Part of a small language model's weights.
Size: width 96, 2 heads of 32.
Training: a variant of SOAP for these matrices, 93M tokens, 2961 steps.
Each number is 500 + 25 x the weight over its row's rms, rounded and kept within 0 to 999. Layers, rows and columns count from 0. Numbers have three digits each. The size before them is the row's rms in percent of the matrix's.

# layer 7 MLP up, 576x96, rms 0.161, rows 290-434, columns 0-95
088:491546466492424461532471497473470506482531475506503479505510466548509537505484486508532537501521516512486478493510514505517524452539526496493471523515515528520499479529525509465521488502488485546474479503491519476558476483502497522463491520497533502502532522460449536511520503500483510469
089:503539489487497482524517502520526526511521500485521466487500510487505506484525488493466468466486495532518523464501505502446499551465500510500492521533447478532477538508510490528525481482418515535495545502469501475520502477487513510458453479500501492453496502501525557483489537479477475492
108:498517497484448461516540516500458507545485499481444495489514474510478482482455468485530529509521518487563473461539520500478453514498481471520521456523543515489479494496472516487492506514482490461486533496494478490490499467489496491512474517505483512453500516465512536450482509455517487487
107:556544470503515460509478527493512473500484516499516493524522521518520532506482520496545489515433536514513462542480499438508528475509544482521460465504556492480479480508460541498476472547515481499500484502503495491510501503493492490485489489508498531489477507539518498440508479484475479502
090:478525507497504464533454472538514516479495458506519539502499533523477526507513521541490468499469518487530488503477448456464490470490501515477503507502517512538482505524437507486485500484531464525486476474536543526490478479519532498469490524526513468497496530525459510485507542500526469458
070:482506511514536511486485523517507521533520520520507497537493502484520511492516496509497460515492497528550517538524495483483471530486462491455451528456477520528496546500552512471498539506497494513538509487517499536463494539499486502491494475503560451523497452518519476459528553475499499488
077:566476535500507481559507534510487497529487500533467454520518516446461496542509513522504492517476476489493498514465492549527477539514496488500534516566521496505504545481499481524476495487476480501530485497505507494436497478523533498497511487497511489523509454480518464486479508486535491512
106:466501485514494481511488496497512522512504513492509480479501479485491503488520500509516508489497516499533503525485500507506544505441501471448511507491504539462506481514539532526501491486532515484456487526474519496511467547497518495391498536513497464480503546450459462481525491479456508503
096:502517509518513473493526511503523534514516465505494465509477517519486505438513472503508459486525481507482475486500493530461500481529506470488492496487523438533548473515475471480501521536464512486542530465434532491483515540525447463462503508502514495512498523497452511493520521473522505523
108:481488450504567503480499478504479471497502511516506483515521515470499520508493475526507517447506508526539517497532514517538525492471513458488483522542556508494519520513504487463483506493495556514490508540525467480475477515555553531469486497486482504493525532462494464516521453498510477502
079:486485487530507521480538541456550540513513513500478483510476554480545525494503472496483524471503506495447483456510525518516521508495536528493525514530503520474508446538509512530523505527490521495492503489492538493517473511529487509499529479531564476482514474501490518517518491539489534447
097:505545542487515488502492475492559511506467517514476524553482506510504542480530525503553521487494533500505510478452483471509526527494514510496476540514501501531538501519493534529492530481508482508534468516508494500508548452448473503527459477535461496519470505495500523453469486492498502482
097:483513483488510494520451498474523529487570537500471487493523469483484500514538526434492520508552540445539495490503475436508486487464502494519512555486502482467516495510488443472536499479507527511486472522497480477526486498480487475514517511492524461496497502504500510504505500512485492543
100:484448483528492474438506523507482525499522504522514509484505470515492500484481528533481521482521492480503479497495538549473521588471448477480501518502495548507478507498525492487527529534516487520519531516479468517488483511511472536508496510491519551473520469463501520485510512482444504490
106:459518538512482496489478523539549521535480524534468522518483455472478431510497499459484463529494523494503520514533497523485486466488504471477493510489518515519467484470468470514494463525494480472524496511497495509506531547509508524482463514489496512458500525528461476489521549509523515457
116:475493472485533451469517533517473508489502533485470436532491444555509480501521481530508498482559522490536505489474452479484487524526500535496513542523511500489503488476473478442479521533470497504501501443520526517484542472498498513512500461502482465491495508495494508491510510499476498512
097:455532514488521508500510550553519437515507549481492510534499487509496490521501519472480493522485475486494445485491455508509444461507492495507489514502524453513482466511544498516519481539450515488492489490510528519514492485526516497491547507510480535501508503515520535497519500512473572489
100:536513469466508457541533517493544515492512496496484545455477499472498517507467513499461535508488503509491463495476494467487539500493548470492432520503485493504521502555442503495483484480471496563519468501533492506504530456501517506499478509501477481511469528501534487495513522491510520472
106:491500458509477494480504506548459512509502491497472501471505502482537493558515507505498475474484514509505495584529468451518477491516494501536491529511496492500495543482456517487491536574533537492465502498484493461501472503461484499468508508489511514483540505460468526478530511479513517509
105:500510507488526478481486500540556499509501472501497522518498479566504487510537517482542510500484509520500495449474481495539556511500492521463469523543498467507494473492516485488541506500482513479511491501521521494530474497492483502492481489486489558479515480546497478443565485560505476494
088:520490489523505494475494495501463510518469530525503502490469451518497505517517530486462504510503520523548497490557518482541525511490525480491524508504483492500490504469512471508541492507525489521467576507500502508496511552461495501524543435505485503542511461465515515539478463523522465472
118:514543494513497497496503508472574533459505484467518468513492524475507484462531520513503532509506497508537507472496515474468483446511523517434521509493500467479533534494517500489525439504490470499511502487457483526493528450474511502498488491502528518527517472476515466497537496534527473528
078:462507492498555452516490457548524492498497516512511443522477519514505485526496509514527498532487471513496480499482516478499480497516511477531459492509506535532452475474467463470498500502512443538487478512501529560504502510491459513499511466499510535535493526496542534523476528529473523511
108:509458516497506479481499546512498533538457493516521445473516490546506545514486530530489482470499506503530490539550464489514512472528462514487497504507502488492513485471484485524495504481509528481481477473507500518494499471483519523561518480506481457494561501460533508504465467483539484540
102:510479467518522458576496529496526477531530517501530497482524484521455530468478507519528500488464492499486494454524467526522471429481502503521499492501476526552461525498505505508499470527484509515508497515488496473513468479486510516481438479506536461489470487506486502481525520501532516524
083:479521554504530481502513518492498512456550523469524514512501446514509520514484540480476515521516510503529524495504496468505528477522519533459524485485495481523480520492503460482514532468521507508504488527508485499469478455517455502530463534495477532503510568486473514442529514482533493530
105:467497488521497513497522516551530540484484484513504469531496516510490445451515480507509510442532508501532528536467507435465500496527516503517488464508539451520506497482495488498506474559470512509489505531525497477479481513498484469515501504515528520462524561464530519481486510515501490518
104:539445509514493474505488551512501515520519463524503495485487493557484476504464482494529484478482504484483525506533466536460507518503537491513490483487502482524475480558452460540455510537498478487494527457494521506462471461517512522508507469482522536489483503493483477515494536470531472508
106:537466501464543501532525482504468472516500526536491516485518463491495526520489526478500495485490512497463479500500483558433452471479505483496501495490519495520495498535479498511507490502504514475503539496502455464512499509525573473455499479488500516494553482477513530521503456440493497496
085:535508504513562494493465452488490481514478518489504492423493475483518524509446535481476479496534470531516503458484521451480507495475505479480565505501499513514472497488484476526519511512485496501491547522475484468475487514523495522518457496511485565512502513503513473470511539483496487507
088:493480475476487485496529501455482481483528502476490490504486498523490459512530471459504508495501521498528471506519487522485497474500477475509503506537516536490493470507516477522525441495475553486440522530487542478503447492486466522519555506468488459484526526458455500482473458534501518502
083:498451484514501535484538516532518511491459471483472495491518488513533548531540532480464471521450499496500482504514446520504455471533505489495500523483496470495506512504524498483474487511485535565458472509514489503474475453460529491539493502493493520461514524494489490487518473479488540466
094:497486489470567514513531485480522525476502494487504556511484539543511481458529521526478437524471529487488539506453480530517494513485505473513483537487481481563545508474499557489503493487491471522506495486501528521524518499465510495473512495491494505529547497492509486478487531489475510527
087:513501491541482469498489500484488487513479504469498499499532490511501519467467470513449490541485502506528481481546496486456485523518491522535490494489475510516427458462518517513522443496456520512455498497467501508517553530483508517517493477517475513501511483488471538431487525495483474479
096:491459522519518495486510520479488494506457505501517519497475480463533504497554517507489514469448515434515505506506509458489477483529537490474525488470519531484514479506502499471533508499495524514488493502486568505489509472542512526522464493451528509496464511432491505501469479465508487550
111:484517522503472473507507474525510532488497525483502524538481517539505499477488531480514495514476522460501501501447515513470485449487502511523511446526507467497481499494489489525490551539491462470446518510531457516555527509506476488526487540509515520510470471564512490461515487467482521504
085:468444496544519483496481537517543501517502546505488477471509466482462490474521493543515475484478521524492491521523473466493507517537523501508482478512508510500496472459495464466495535502537535444488512531533492454480448463525512487503480502523506503524472534505539471505501469517476494473
118:482522504472492482526477521510490485480498536469473461493497453500496465555475461531491464498463529537480451512536506469468509501490515527525479495480564495475519508520499512478489461530450527501488474497490479500470565525479490498532534491512510483505532526496530481509503519530500497475
083:486511521506534517450510512489500476526504490494520508510503520510519464452498544480512494476479510516508492504532520487539560539560471483453519493474456500495545499496465514453518486564516502492484505481537514526501516528525488487548482485519530490513502528503477495494538498507457536513
111:517517531512561487505524501516459506529514506511505507532532448458472478505523483477479492490571468535544529507524491486466514476495493469461498533521517443478518501506501519455517475521494505477512469495525514505508502515521505503496473500467528485512479476465492467519494530520537450477
106:499467500480487476488523508498479525507542477483486513534502495490485500448498522495505457499461506524489469457504501493513517449472481489490503507485504489507540528467484593503482492526534509502499439547488519472497486453521543484522438490503473513474485506495526470473498525490501496496
116:483557513527486507511499466506495464494530495495485498492490511540556466507510551509511484515493541495479492461481537480498480482496498484491499529503510451504513498543494524479568506492509529485491504466498486490439496495479478472470498498516535511531555512463451481494553465507483483498
105:460505518547453524502504499499559517493507538501499470525479477505561484554497493456530530500493482473512542487534480506472534487531519481546536533470482496519478463504502450505477485484474509510503529509473501491511471501511468505471515484498450479532494488489492515515540505511467517517
102:523514464559494461512496525468486504505498487502575512485503524513491562510476494482456518541481531494472510516462523512501513476528493464521498519448511511495543500537476497529542513482512503498529506495514513544518473491502546556501498451467494501492476493515498499491474480475473496513
122:497475535483541488521533490486496498522500537521515504514521485482481503497519532458536469486486494524533512519461513497491529528475479444537497492527476472468510484546502506472484484475468523441514510499541498501498499478504553450466495508504473476483497507478504474483494462530562536531
105:466547508505508525508484496506515529532459469517525508519492493540460524472465544550507461487463499490517478476500473517486501495528485499513502447493495523528460560523492498477498507509503491469475556527485532493500468480502522465536489455520516471490470503503486509538537468497515536506
120:570471500484475483468500495462451522561496514475532467505511493496490513506506524484495499503508500516542449543514472518453502495492465498525514486472509521515463543514552494459532489512494507489473507501505530486489473507557491504473505444496540473480520521483478489508492504488534526501
096:511467502556522497536522488516493494482497480501513531515453504543515540484498495523512498496504521469487482463466503496504507491465435453490520533521514497507536516483550481469527504521478475506493569436508509484507505491514520457498491481498474522486520492472482453544482516483484479519
122:491535544492467526492512498519513518524505513505534519512499463510471493521475521488519465496463497511488454492514474512522483477447484464575501467518489516527452481516512500504524493502476491463508546505485562534503491518489500490529491492536558534470549505497512508471491466472496508506
103:492448519490532473493536475522518498503485497507454498480497511477479485568486541511503535517489503532426503489463475470480502488518454455540525523474481511477465499483449495516497507481482514486491479493486498497514489508522450491459493532486495497525503492496503443540510504477503543509
082:479522488464472476486507449508507531468466508462500459469452460517504498489502486457498510448510499478506507511509477486498577516475504500483569495479532472489517497471492520504469489524485479461512470530463542480485505521526500490523515507513481547556491509472502502483491503509486484494
097:481501495482532519476495560544513549495507487521512484475471504519455491478521501484489478505521488482528482526489499529500472522519439461492471502501507511552489511522500508483511520502519509524478524472540492492534524485468498516459442518476444474544514509452503483481460525520502492467
095:539555461512523517508491542453507524504484502525542534525483511516499488465522509543508464433497499490479506513500472500489468490505503482479497550503511465471525514513486500505492488531453517458524482506517494551492461489538522514467500450544477504502504479486508509489518507471491527459
084:526483484489507532527490526487498508455497525505506455503517454530459537461506477486528505482441434516516509480482512431492526483511512461540501533509501487501483512507507518468480541506484495485483461482502541490524526486530474470505486467465506511545490459501506499490501481531526520505
109:471473522520484503487516480518472493512508491491514523481471468512511479488514494504470512528484503507515494508554468543521525486509537511439488479541541505542499524563539466516501517497461516506520462521472501446513522490471529504504531478473482463441497498484529488489496547480500509529
100:479520506444501487536479499518502504528511499519490529528516491485469521493458484509495493542537555484504476468494513519494483440521535478481512480535499497491537469465474512514486504511499494518509488533490479508504544533467496526516494490559457521498499431523526494519521496478485462550
096:479486483501443450510506456526516516513514480505472455487500463528475515511456468512540510520513539477459457484519510539516528505497523511523498520537484473521498502503500528463492513487511505492522500487483517508523469530474507508461454498517568493492458470480553502528532484506476491497
109:509519498515505474479524524484454513496496450533514484525493494475523453470518497471463455557497510484523513459553481516485497475534433513516495522523490545490553485542526501485498496489499473478485502498534478502486459497506511476484458500511508486516518445483491481499509494533539507480
080:510472466534515502476488481523541482424457503484499498522499460517489513522498495486477522509522512480497515463492532554539553506502539521552521484530482483480489471543508511487529495539459474499475534517538548497498515482496474510529480523520478492492526515499469485533486509519514479491
083:478548491504496460474508499499549508509509512529486497456471478500473506493549467496538457480482483549523477543527462503487493488523503474501503464511542539499522520496504500480507480468528515505505477533499510549514467489575475515476520555503489499501526501501472525487478541518490516484
107:512487494503550507496511524485503467544490503469535496487457466500519463514475467505539461492548467492516462503472481476518539522512526510510521499464528507530500506501494449536526531482515537501482502513517479514501466505476492463490469496464504505510480523456444480495500516556549505517
090:512487505464451472559492485497503503498512482487530456527514465507494499525466500465530499478525483463480481503490505463501508473542490531530536488512491472549471500484495491473489548512491519499509484554508511519443544508488518494495554506499481527517486484479485534465514479488484526557
118:492495477419501477486514512485505469471520483479509487525497546493478488484528530514534495476477478557503511481462474492508473471568505517478503515528510503517546485523523497493518524518501520537493524513530491443499474536491504509478478530561468508523459493504514497516532505505474484477
115:510511524479513513563460492499513501515440501481478496525503517508436510532495496489504536482504527529522503493481495501518491513514505507451516499511546487546528451485483456510490497504504500426468504499526525477438472518501527467532552523483528510511494503478505529527521486500520502506
115:516492533495495505477506517525509504498461502494503467488494494470470530570492464461510479522494520446515445485543529492487538504513511507519528489485534468547518515449483443500503499456530510518467499480525461461488495461500466491499470473488468529497505480496518526514505513517520491529
080:509491473511511540484451507500474487480479492502507545483511485487480493501517527476497531462463512517564535527533516426505512511495497495509509536490470508523499529527532496467563516486531470510503517516565482519499471489498500489485539509476518473485496480477505467451519518477477497525
084:522472513505468446488514483514509515494465500515471480481466559489484479475546465488503469506515471524490499505527530481494498522474490443491498479507452506495536474484473476519507482516544524480468516491486507481529519519486477456474487492502527486516516457477497509532534498557465500443
114:509493495490499473508483510566496523531518482503509496481458511531477484508460514482466549517472535454501479469483511517475498539459553467521477542519477497520521458548477494490503499511494528516521489446533479499469490505548503521521474493501500538516540480483485511463489509520533492502
094:497482488490488560529512483540488465496473527506538455541526472456490522502459540454511502451469472481512470509498509533468510493486501494516478545486490496542491481517481523516481535493479516518474500507509501499539476519496525490485516505480510503523472489472539529463477499455534555498
110:497482468472501548501472507491556520499501487460519516468497467544543484487505510513505437508469511462486452430511507532522469492506487488536480497500490504509533493526492512490527519515514552523506530519505471514488510507473508518510542479478446498508491460518520508465513520530537491485
084:518494482521467491493530525519522502466525470491501504513495437485488505508504492557501452508503496529502486496494463559523525519534522532524517479516499498500472493485467471504466463543527557515477509497516517502490523462492501463473543496508505504513495490467449483537539450521523512476
071:487508458491510503477456527519531504506451499492528535504505465517496462556475539472508504500511524467558536511498511488518506503564490520499486525498464476507507516497576522460506524475501498479505498513541491515473481533465524504526535510516530491498540494523531471501476524503501499522
117:544522498491495474514544486475498466479489482499499432526490479532527484529514491489512493447514528524527498506512499489432537521476495503490443490514507469492496512509526483504499488457516510527545529465498492503463485464513517455515514465551482520450495484466502525498510478512518520479
126:515533513527517515465486504482537532524461500512534518460550493504472509489487522538440509519509524505533476522478489446488509485534538487494492501479468471512508528503473489542501493521513486530471503483479511475471508490460487484434515492509490484482514542507519504503521507479500567547
084:520507518497452490506535500464519528525522547489498480513497481542566480480532457450498506477536509496497483507495536490506524533502470522506498456463527481494548447484529518506482542492497551466501489540491497484515495503530507503499494517494500469541525496498499550516537527523485502487
097:485455531497488481521543467535509507518464502521482495523499487480552520475544486488506514459494515479543500523497471460447528470504511515529456543532557501521510492507442516478501521490486489516493505505478548516478509483516461484517476503495500498490538452477471501479513521517512531520
098:500530437497531534491518500506533498486512466472477460472475487530511466502497527475521519502493500504506472490517516481515484512491523498440435517485512502505526498497496522496459510526474466470541526492538533478465501467519438487535509497491472493494531517452473465521502540515504510474
122:514531508505507505443504516516538518465511492488504492490505494520532522519479480478546476479491489475533480512499421509521458473471489465527490478510504499486435490486535525503515500547465499514492480539504476471478481483516573476485512476486517485506475502541462475507526493487469513507
083:452493497503512490476531531465532524480526479457508505532521478494538506499506499527506508507513452493522554495493516516486485519514474503499461461480510477480513496536495512490459510508518554504466476483516498493491431493500458475504469491504482491446527562483468510517518536484545500475
085:498530575519462455509473475506516498528495511498514476476498455501501513509517521502499462539519445477493529500518513546480454528538492471497497464494501534537504483480485448508501480527489500527510489512494517486501489522528510503511475512470472547477534522483462551517531545500505512509
098:503531523552531506488494514527517500488496506506494456510508549498449464495473551497499473487486482486482516541533466516481491508526477501539492476492511525502491509506498494495454493510504528462504483507519503506514492518421530531431513512518493506515455477486533530512486458539522521467
090:491519464504502523511460543485538476566514478463521499470505497529498540538499508534479512493520520514500452493491458462475531495472466485494471521542505489529496438497467470477517499492533532464491509460531533495495481536494513532489501468521480536489516474526521493508520504532502508495
107:464480506511530499504474499539473523495552564505480464439513470524472470510521487493484466467479557508552461532508496507528476506489505519537475527533508489512529513544508515525482510527482532478543539511477488515516495510498498507505532461479473500482528503475478486509497527489504528513
100:461528503481515452511499496493527515518460536515432476475514478507536496492488516520524476473512505498517510509486523480496497540496479535499488498511515480503525501523524493575509507540478532513512503464519549476486515515513564466480483485538495482500524501473501557525532535486519474474
119:494494515450521514497539477510488481477488514509493505497508529448490480544495537514500463508496485486497491539475512503533515488488500457476492506498524404519486500493490491490508476510467491467546496458504536508528501495542521497479493494473510486471459476498532502490492492451559493445
122:507476515526512513488510482532490550531556513450484535477462480528513479473492508515514506491471536493493496543473540535496501506448546496516508519451460524550475492456539483496526509512471523495442474527478490481514521508513470526499496478513500469490501539502500494494515515505513506532
095:493490464531470486480483478459499526498508513502485513499492451519531499520538464509482517490499514485518484497531478498518482508507505512533439490510531518514514467526552464478478497517506525516488527570500505515494482454475490514464501495494535448528546533483486528493475510574514507517
111:520489516504484511500459528510499468449474505536522549503462482469503471497485522481469478503545492536474500518538474495492504505459533469486490488489518498533493549492479543523458557529475514474472475484480505508502526511506476476474511477487484453453525458481526533527510481524498496504
110:569515468493488509495508551500480476500513543502488461498465466510546497517533516501519533486482499505461514506489520448521512482477556473525449506497522491486508456480517507512533508492531510502518432498499488524528476506510511500506477495480490482486543501457454533502475531505527518489
104:483505491469480539564520460520527520461463509474494520506471516500497494497527505487469480521519539479516471490477523511487506473501466499483454513517499503494465491505523477479495469502518502506438479509489503453538494488437477476537505486562525518456544494535507500493520478480494527521
096:482517457572514497506511499458525469492465451468555484501518459467520493512497498536469468485531516520501493486484540498485482471485495477560452504535496514521514498492500489444516470504518497517472459464470505499481473499551479509511500480492498481515477482516505502482499514509511536466
105:500532500504518465483472467521514487501516509447504532518483476465510489495509492479503508494525527548520454489479509487531487472512504525551504496484529471530498512468495503479485479529539543531508476549473476531496472556543516469494532495512529447509448495506488527498508478469476525523
097:480543462491509499468510485524490468507518546486504493505502527532523519489525491468536482443476529501550477512522534532507523493513466473546471500500531508499516482489509546553475522491548506519521497506490500497535470460498480461489451505505491470501480470506480460561502511485506485493
090:566477493472500488483526521548504515508518520442525496496473481506531475497515564497529511510486499480473527483483491507493536525496479472490510562484510483557448484482517499522491532469520480531479513485507470476533493469522507534486477464498487496507513526488481472460488469510469481523
095:504505493500487532482439539483484520542481493468525449470472506478482519498517547481476467486508532526531497510520509510516496488523482501516502506550433488524494488502534499514487535469486503466497523510473536531502451510489535525484513543459516499489498471484513523498522499462472546538
086:501501524494534521477474504506486512463526511471511534474502463500470472478524526481525528475482540488510530474497523511495542504480515520506540486469548508515478477483500472477532492536474490476438489504566525496481502488469469542516523500480544488497503519522518481490515515531535469556
082:481500494506526482496497537479493497490487452473475577478444480475502512539520510509493505483510479530538497479525492508489509503507490481481541498518507489509516487541530548508474462528526513543517498496521508518511458493500525492495533479531491485465556510468466471538446500508547498477
109:490539517481540468484496477533513530475475494462571528472483539509510528489522546512537496509470506493553484482523537494468505520509469497500469507499500520507488500529506532489459500517475491518515564484511519453530465494523484502468497508457521512487541511513482482508469504545485494525
100:485485496528477475452528480500453499417483489493532520517469451500537491478490500511504507520488487516492531538552483480558493486472504459524479491496527523499487492510469518471492488485450529498467501457533510505522505467495522483470494480485516464472492484495527525520477469522519521521
095:524447507503510492464490499538512493517491558500493493540494522508493482461510497534504494486469524510465496514490529465460538477524485469527490520493533462524503524508525516514446480494500474517548505513501480451476486494469465533481526506491528515489522525500452526506435489470541485495
079:500578508514478498487475537488499517471485450481528495496520427502478495474500543497463460524507490491474457503464484493490453495520509488492507514467556473519498487500502480484494489479459495480542465499486483503492526496498535518474532500525479533502522524475494486453460504464493489490
080:533503503523535517571494523474502465486503458491488472521519512485509467467488480457507470491474507537512485478494528458513543505513474490518543502521507520523505483535494543491514543526511541508495467457517479524478517488471468492485493518474529468475491536510485496485474524437536502502
127:492510515534474523487505510500482528488520500443535510478492503514508446459534495509495473520495461533520515522536498502516519465454543471534527502478487505490539512522520491483464547465498518525488545518469529515509537496474460508501493491483526456503517505472502505486503462488544550466
109:483480504531499447523513495471486574511450500472477490494505493496497505493489494457527515531495497465525533476520532470542499468491503498520481487520499536486498548492444461549512533493504468523510527459496483507508496511526493505505499486547513508530539521484472487466486522498521557514
082:502502467531480451530515491514554489507461482493500543491483530466500482526559479524524489496499496486529522484487496480492503526547492490469512482544476491530549487477518505488491465547503529509498502506532520531515525493480500486538509511498506482515547488456438453522493516491460481475
090:507479543500508517555555481495491522475503492486517480528516506543509534481564499518503497484506491474502477455513522503507544522505493499509541522527494492514563489494474516528516498533460554514495499492503514477493547495459490476535473501526485526515495541466488521535511485508520528453
104:534490545526440507552502511501526550477494521503453482482532478515448470526491539500506482481516509518519500495467568516534495557500501483540493517518490520503500466497472481501515507492484495514472504497517518494518476499518460487482510486533510509481499493542570512462480491473504487486
097:527517514495547479489520528498508506472488484472474496433508517509462509477540556478502473555480502506542500507547540493504542497499489475486501523516529579501470483474514460474532505484515510512476495508505544474486504485484498510480506486482494475538452498493489518497493475520455490500
084:543507504472566482540520510494489491490491495465500517532501515473477478458523526458473538485509479506515452487475487510519541521476477456523477566497467469474531459485505537521523504488496459468466516523517522492528492513487506490480495505504520507518474504456524492463478483474518510525
079:515496509512477504456478497507513478467511477433565536432540445489454505534509470494462489446510507476510539486514509506498577512508490504504498498498497475478509494530510511491523497502491493476511509533538488510499496484485536476461516526520467513510488480479480492481509476507472499498
107:507484502520488486441519530523496481495516538484551496514530494510501533512504477492517500509520519451492493507506523475513510509499521497473470527503522493543509458544495501474489530458457489530478530528500514543529531476474514518407458458469505493477494531507480503506514501542498503491
116:524509480504492509508484485451497505490483496514543495511483499486470490496486443494465513462518523504531517469501482470522508523492527512480507443481511516494468493439544456495486486480542530551497495553485517487525486487474502461471548485484513492542477490450528479512487494526504489547
111:499434495496488527497501504538535537555544486489451517498512513516486503501516497500498485516563532477464486486454473465477471488540484487527492525500539493499508487492499478447506503517501511499510533499525517490518481480453534508533475537496483464483547499480505502461505444491515503514
107:511508486452509489519525497486519491513498566500503500458544496526533513497509480488516499493512515485514515488522511524482480538513472510491493518434510515521489448466498472512541510536481477542465564495546487478534490504513461468514493503518495503476522479487468522447505533514495551491
105:491486515528478493509525489524540501466469493494496479522494479560506479490505536474494452482525503490461494537502491443474498470522479504515508530518478564504526517495463477500496480474486491481513552523516535521511478529480523532510447471541504455506517528520486479489529534521504496457
107:526481486522522485515502530511474508480490508467491498500504510526503447455532496534473534494501520508482505517439508521531525493506505473509539491517512542510472496484536482481549496454526499501434491465517467506471502490494531490474472459487462511504554484515485528494570495477501499521
110:467488504512454516537520494492524513486495532497504491479457451484445491488502471534481507523540519505551508469495540512480489485477507501494540543506524522522515522497460489469490533515495492472475488504461540498449504537494464475465516491503498511457455541489502459503497528477486519529
104:492521494523454487511472471514494535478551531456455492504505499490464507486520489490524490545506528514507510448540543473543490465461502510490496502469465481501528475493515531527494517481481454540523522544497472493542490477526465508515499469512531529498479486464486522493471500479481478475
092:477530497529491476513529483451523493489459524513508521485485529505495531508527523496488487553510481510478470489497458489504490514506503486561486506527487433498487509517482471529513466497474472449510517483505513502531452502552505490481481516526487531508514520482420526483513484475483521468
083:492492511497522485500481491477508504500509539490459471526438506483523469516481499519534560504494523515478451493533486515519491511484528477530501506491491498479474453494492513497457486480523564517481564457513544520490476487512475470457528484524515463489509492504505481524547472484508502536
115:521513550521497447495483479514485498485481530471500465468491512479554502529470496491552499521517467502471493470499499522489483472481584517493532504448509512497482508530487510486500492504468518521498516504501531499521509446528498510451534474491542530488492458448495486517519510512470502503
099:457477513515513511507510529551519492466476527439497425545523500518498485451477505510538476498502539532503507527504524509520504495490468481489499466458533531486519497519527531526491537533467499502475517505481501516457480528508501520523504444525497513467505497517467516486486470492476506527
108:489550524530469483489563510513462486465496518492538481494501513474502461479510467498516497516541483498499497487511502526503453506488491487531519480484489516530508505477502488547556502494490500547478510546509522416519483496508509498505543486507520525513520498464523452468511481485473470527
078:512494480510525525513483499499457489548491511526502459505492505490532512512515494465508466501486480487523465511532512451513463464478478482532506510533490536540502461475541476501486564486468468525488541520503478527517511521513525516461467496488565508481499487477484506456471494490491540530
098:489546483488524485495502487507486511522506534513525505530490503525511518460484543513517483518477483543543447537508505480499498509504449505491496449461516515499534487478483464463518490493471519534447524468506521457538481515552486509533514494463484467498552509491476512537516502489534510511
097:479471459491537452524510492490510499507516477474502547459507504530509470497495527505516526494531498480510445541529490517502511521473507505518502455502508525522503497506461474523511501489471527513509534454537558455527466524500522498489522521463494450494534482513527548495533512500482459492
082:461524503508507477513511534504474475521522512500482480525496523459507493470492528503519477544501477547540508548523493485506430501526468439455495474474484553554488516479522462517463512495529522539493504490502469519492490481501500491479485532490480492498487513482505519465511536469480476482
114:490506501495459497507520501499502497513506532519537513450505489527470441521479496531454536500462509503488471490514515445521506511495525481507493527471531526534495495516479483538573450502533536507477476532478500482500476493501518451525472485499513524496534485495503540477460513521548498507
095:518483513549460506495482464512474501486467519492500498498505520465491516455472509476491515474479516457493514549521557496527514544519512492510491484518509464531481517472530468469492543533501505517498503468518542503465500505543486469496467436538509482521497447471508472489485500510503510462
086:524513496481487453524499505466472467495547514479510485514490460513485494506531497515493487559520465549502511522502492468509509522520481478470493470475507482543493522468498466463484495517518503518466513502541451486469488487479491505528500469509452512536527561462484510459521503521501451522
115:498500530503501466462502500503498499489503527488485474484477525515527467499514449475502490493539545464503524523520494465475560523499523489439498551483540509509531486427498493518459478540531529500492482490506523486495521504531459484465488493461518488519511514498517527477498516517530468469
110:536454526461525492503507474509490518490460468483501484469477501484545485511522500511466484498536519526520474535500486501486471475483498532547484551473500472508547491495490497505489505555478521438469486510518521473506492468536491492495498518489518481469510495457447475519506508528532490555
119:516475559489522542491489489506535476499508463445501471492520512532503452483497521502527502492490501533524502535482500528516475469510445461472456514500518494483511502470518482505533501496495549517459522503487492496523484496493480471453487482545502472501480466480475501502464450536485524548
113:537489508506478511467523484518495502554483523473542512483510465516531492453517548511518491476545579531520503497519473517467508478474518485480512518498500527496475504540470465467483506491526505518503508499471458494497457480511491491476512435468472499493479505468469522516487479472495488535
099:524499494526483480500534473531586512520518476483464492508492465521481485469508490548526484498478509502465494549505481509551536462524527467553498501525468497499486482498493505531503466518477538511502508470525498519495472475484499490485542505489496486501544510469492476479499478442513488462
078:553508547509503481508508455501473527511481515455517515466505503562499490462498463494482516484540443474453457497509497497436497513476493472495539517494550506517511490507454488509520492511483499509525482512491488537513477504537503522492469488509485461489529551494505476501488509525539511519
080:487467516482539499480494488472508494530490530515479496513456525471545524479507485490470487520533536517515508472486502456498463520485506499493481498472498490486500506502512512517551499491516510506496553476536475470457483503454509488503449436500528477520500489506545435502541548518500489470
118:519499467502520475493532517538508481518485489479490483488528469531503493441524462498511448506474489511522538513477551501510512521503507494467505546521494488520505517505523523509521528464503513502466500483548490490520491463514474485462446506497454536435526512468502513480517528521445509493
097:460507530514514489498478468526544503508507488473462463516488490508476493514498525498532518492527517515489527515481481510498518490464442507493477556507515516517546546534461496532482516507480480485534529521531457485521496477481505508510480467494553508502524532517463512502510474543523550447
115:483527506484493538510524478497568501502499534498462478515518490518521529478496471528523494530477494464510511563473511492497502512501517480542530514499485496487497466480470488511491456499465505489460502458550524469532490526484467466494489507499530552541496508452530472442522492502501514501
134:487544526516503549493468507532503521463461489495530497506431504458485497475534508511465487491465540496478465531483502496456499498485527451524513494531462481475512515480499494505496470519501523523507481503528502481483513503513464506494527534482533496463546531455515480465510461478473533517
100:527489470526544484507523526478474516474477498481516506498534480483559501539514510481530487489518486525472527497549509531490497501483535480495473523522493493522515471526530484495515553450496475494541523528498521508488504516513499474540501455514450422490514505500471463490523480517522481475
100:556503533486517499475496509461486479487436511527492499514506511491505487504541526500520516516535511515511532484488511521462532479563503458510503504486489509490505457532518529487456495536509478491490512476540478543473515489515490487502483518533533552518448528482458489486534497508517509551
099:508504481468481496446492481540468513476474486503501531467528468518452525521491515516515441500464509518468494519487525491503489453557511489522529498505543483550515529516489521510485525516534526524473519521522523499483504452477498532468484512489505513500525502548487534535531549503489503488
112:533506508534492519496528507500506550515471524535490515504482488505448462527491493473475528501492499475501511526494509471495453540514505465512488496524532516499494551540523460478532504551502479490535503450487519510502513497539491482515514491530501557488505493462468475504505449508512531436